python train.py --hidden_act="geglu" --parallel_block=false --optimizer="muon_variant" --learning_rate=0.0102 --lr_mult_o=2.0 --beta1=0.95 --max_grad_norm=0.5 --doc_mask=true
Each number is 50 + 15 x the weight over its row's rms, rounded and kept within 0 to 99. Layers, rows and columns count from 0. The size before them is the row's rms in percent of the matrix's.

# layer 8 attention output, 128x128, rms 0.59, rows 100-127, columns 0-63
112:41 33 55 64 43 74 56 64 57 25 45 13 44 68 47 29 26 35 39 41 59 49 27 30 47 66 33 73 66 31 32 64 75 52 58 17 46 33 70 54 49 60 36 78 33 39 71 50 29 39 58 71 51 58 61 36 18 29 62 56 38 46 73 56
090:19 55 28 47 60 36 33 32 48 24 67 50 41 51 10 65 36 38 69 34 61 41 43 55 59 68 50 68 34 39 66 32 44 44 42 37 48 59 49 70 63 45 56 65 46 52 39 33 50 45 68 55 38 54 34 44 51 48 46 42 56 33 53 44
096:64 48 64 67 41 46 65 40 43 25 55 40 40 78 48 56 64 45 64 50 90 57 64 69 42 61 53 53 28 41 27 50 58 41 42 85 28 75 64 61 46 48 43 47 63 55 59 71 43 42 71 45 39 70 44 52 56 77 60 22 32 50 51 33
102:40 43 22 38 53 62 59 58 39 50 65 60 45 41 72 58 27 23 54 33 19 55 61 44 31 57 30 65 70 43 58 36 47 54 51 57 62 45 68 33 54 71 44 69 23 28 47 57 53 34 32 50 40 59 58 74 37 36 56 33 33 48 61 56
101:46 66 60 44 76 26 48 54 92 56 39 41 51 42 48 60 40 65 37 53 50 61 32 48 43 48 42 71 47 75 44 51 47 30 41 46 64 59 31 66 84 47 49 57 93 14 50 41 27 54 46 52 56 41 44 51 42 49 54 53 34 27 58 41
097:32 63 65 42 35 68 53 36 47 25 61 63 37 34 38 56 44 52 59 65 60 31 43 54 55 55 39 43 38 77 47 45 54 70 60 64 56 67 57 69 49 33 37 28 68 67 56 51 52 65 31 50 56 28 41 51 84 63 41 78 60 60 50 46
101:73 78 33 56 59 52 54 56 45 31 53 49 66 46 51 56 43 70 50 58 44 51 35 59 51 55 18 19 49 45 50 63 59 34 53 48 52 71 53 55 29 47 76 16 55 55 46 48 68 56 35 59 56 72 48 67 60 57 24 41 56 65 79 31
096:37 49 71 55 70 51 66 56 46 42 48 44 68 30 43 65 47 45 24 83 54 86 62 31 66 46 57 48 44 72 62 49 54 53 87 80 61 64 39 61 65 51 38 64 41 66 58 47 38 30 44 69 67 52 53 61 58 50 58 64 82 54 38 30
102:46 37 17 48 38 16 42 57 58 57 37 56 44 58 33 29 42 42 43 59 65 62 45 56 76 59 54 45 50 49 62 50 70 46 59 62 54 64 68 66 64 38 50 39 35 65 58 66 59 42 77 57 53 67 64 70 58 25 53 66 60 62 49 53
098:45 42 60 61 49 59 54 47 52 75 58 47 39 45 41 42 59 39 48 51 64 54 46 38 74 53 49 41 74 69 53 41 68 49 27 25 46 37 71 44 43 17 37 57 55 44 46 39 69 54 31 56 70 61 46 27 52 58 76 53 31 58 46 39
093:60 54 66 45 60 52 55 64 72 18 41 64 31 62 44 47 42 23 32 59 39 50 67 78 65 46 48 52 62 53 45 27 24 45 41 75 77 74 40 48 49 35 46 63 54 55 65 38 46 45 51 38 37 31 62 72 35 30 52 47 47 38 79 65
111:29 60 70 54 66 41 34 47 85 63 86 60 56 63 41 28 76 38 48 59 68 56 70 65 51 44 47 65 35 61 64 42 60 36 44 47 52 48 66 72 55 90 76 40 85 19 50 68 83 49 59 42 51 32 72 65 73 40 44 47 30 36 32 58
097:55 56 41 45 52 51 36 48 58 65 40 39 60 64 70 44 57 73 47 46 66 31 54 63 61 50 31 48 57 42 55 59 55 48 46 58 44 24 45 74 40 53 58 24 38 29 90 60 56 48 39 23 37 63 41 50 41 58 63 61 57 33 38 54
099:42 39 65 46 53 68 58 57 51 55 59 69 56 11 45 23 30 38 42 43 57 58 35 20 44 37 44 54 44 14 39 29 57 51 41 60 66 43 65 90 49 43 57 62 12 59 44 60 83 58 39 46 57 43 56 68 64 49 48 49 54 51 39 39
106:37 47 53 63 41 55 68 50 42 58 50 64 20 48 48 35 50 71 63 49 38 68 45 51 36 36 47 33 69 36 33 58 37 33 57 44 40 48 41 36 19 53 33 52 33 52 54 68 67 60 42 53 52 57 56 65 36 40 60 62 65 47 63 48
092:33 47 61 48 35 62 64 71 41 58 09 45 72 57 57 63 54 68 37 73 60 46 47 38 36 17 96 30 55 38 69 57 43 61 40 54 48 59 37 31 59 61 40 43 48 50 50 27 39 02 57 39 51 30 57 29 53 39 44 54 53 41 65 52
095:56 61 46 24 36 87 22 56 56 39 59 47 61 71 56 50 54 40 26 49 62 43 53 51 42 56 63 54 36 31 68 29 93 43 63 58 29 32 70 50 51 52 54 18 60 36 42 60 51 47 61 38 76 45 52 55 39 38 48 49 46 59 52 56
099:35 34 56 53 68 59 71 47 64 69 53 49 57 47 47 38 48 37 33 52 53 36 42 40 49 56 56 26 54 52 56 46 23 68 56 53 41 42 85 51 25 68 52 69 63 57 78 44 43 48 57 62 40 52 39 49 76 58 52 37 34 78 53 40
092:24 81 43 70 42 58 46 46 55 57 61 36 47 36 49 48 55 62 32 52 45 16 66 55 43 41 34 69 45 56 37 66 87 58 56 67 49 59 70 45 43 57 70 54 43 81 82 64 74 75 62 47 30 29 38 25 64 39 46 65 41 52 69 37
095:48 20 59 64 47 59 54 23 50 53 60 50 42 71 45 45 23 28 61 57 33 50 58 66 34 34 63 50 44 44 44 40 57 43 67 35 38 32 44 30 32 31 67 58 58 50 53 64 33 53 51 27 36 54 59 41 50 37 56 42 30 39 49 36
114:38 66 56 49 46 60 37 62 58 34 40 51 66 63 63 67 58 53 36 19 36 35 38 50 48 53 37 34 60 54 67 52 95 20 72 41 38 64 47 35 31 75 63 44 45 40 72 47 40 32 39 61 36 22 37 59 35 45 52 56 37 48 54 59
111:51 40 26 57 64 51 35 27 32 36 57 37 58 27 44 64 40 56 53 38 66 61 55 31 56 46 46 60 43 49 63 66 78 19 62 49 40 24 62 44 50 59 35 48 85 47 50 67 58 42 53 51 45 44 54 63 45 52 57 47 83 55 66 32
101:24 51 52 62 63 33 29 52 71 50 62 59 67 43 42 47 39 37 72 53 19 51 30 64 45 47 48 29 56 45 51 49 51 64 50 60 32 39 29 47 35 47 40 67 51 34 54 33 29 46 35 45 52 53 39 33 73 37 48 90 34 87 33 41
097:18 62 43 34 25 63 44 78 74 58 62 53 43 52 43 38 54 31 49 56 66 34 36 35 74 46 18 66 56 34 62 40 19 66 22 36 52 53 36 49 55 62 48 51 41 40 56 57 56 37 43 58 61 30 74 37 44 40 35 42 49 71 45 38
098:53 43 67 67 46 57 21 59 52 38 69 44 66 72 41 79 58 53 53 43 58 48 61 13 23 49 55 48 26 58 66 31 59 41 42 67 50 40 54 51 47 68 62 37 50 40 50 45 57 51 28 68 55 35 45 45 38 44 62 25 57 30 99 41
086:39 58 72 60 56 44 42 71 49 52 53 36 71 51 47 47 63 59 61 54 34 42 40 75 52 44 41 76 53 43 49 64 56 65 30 32 66 49 69 70 12 22 55 34 55 31 71 57 30 32 28 64 48 25 52 29 60 45 42 61 46 58 62 55
098:30 51 47 45 26 47 51 56 24 61 60 61 61 39 41 50 27 48 44 47 54 27 54 73 62 45 52 63 42 64 29 63 53 27 46 37 87 34 64 40 55 57 74 56 33 25 41 62 49 67 33 54 58 40 31 60 33 47 37 62 48 47 83 43
096:47 52 51 52 49 28 51 62 47 70 43 50 30 62 49 39 60 50 55 43 46 40 53 41 57 49 45 57 14 48 39 73 41 55 61 62 63 42 52 44 35 52 80 74 52 29 28 42 42 69 45 72 82 77 37 56 76 43 41 45 52 53 51 18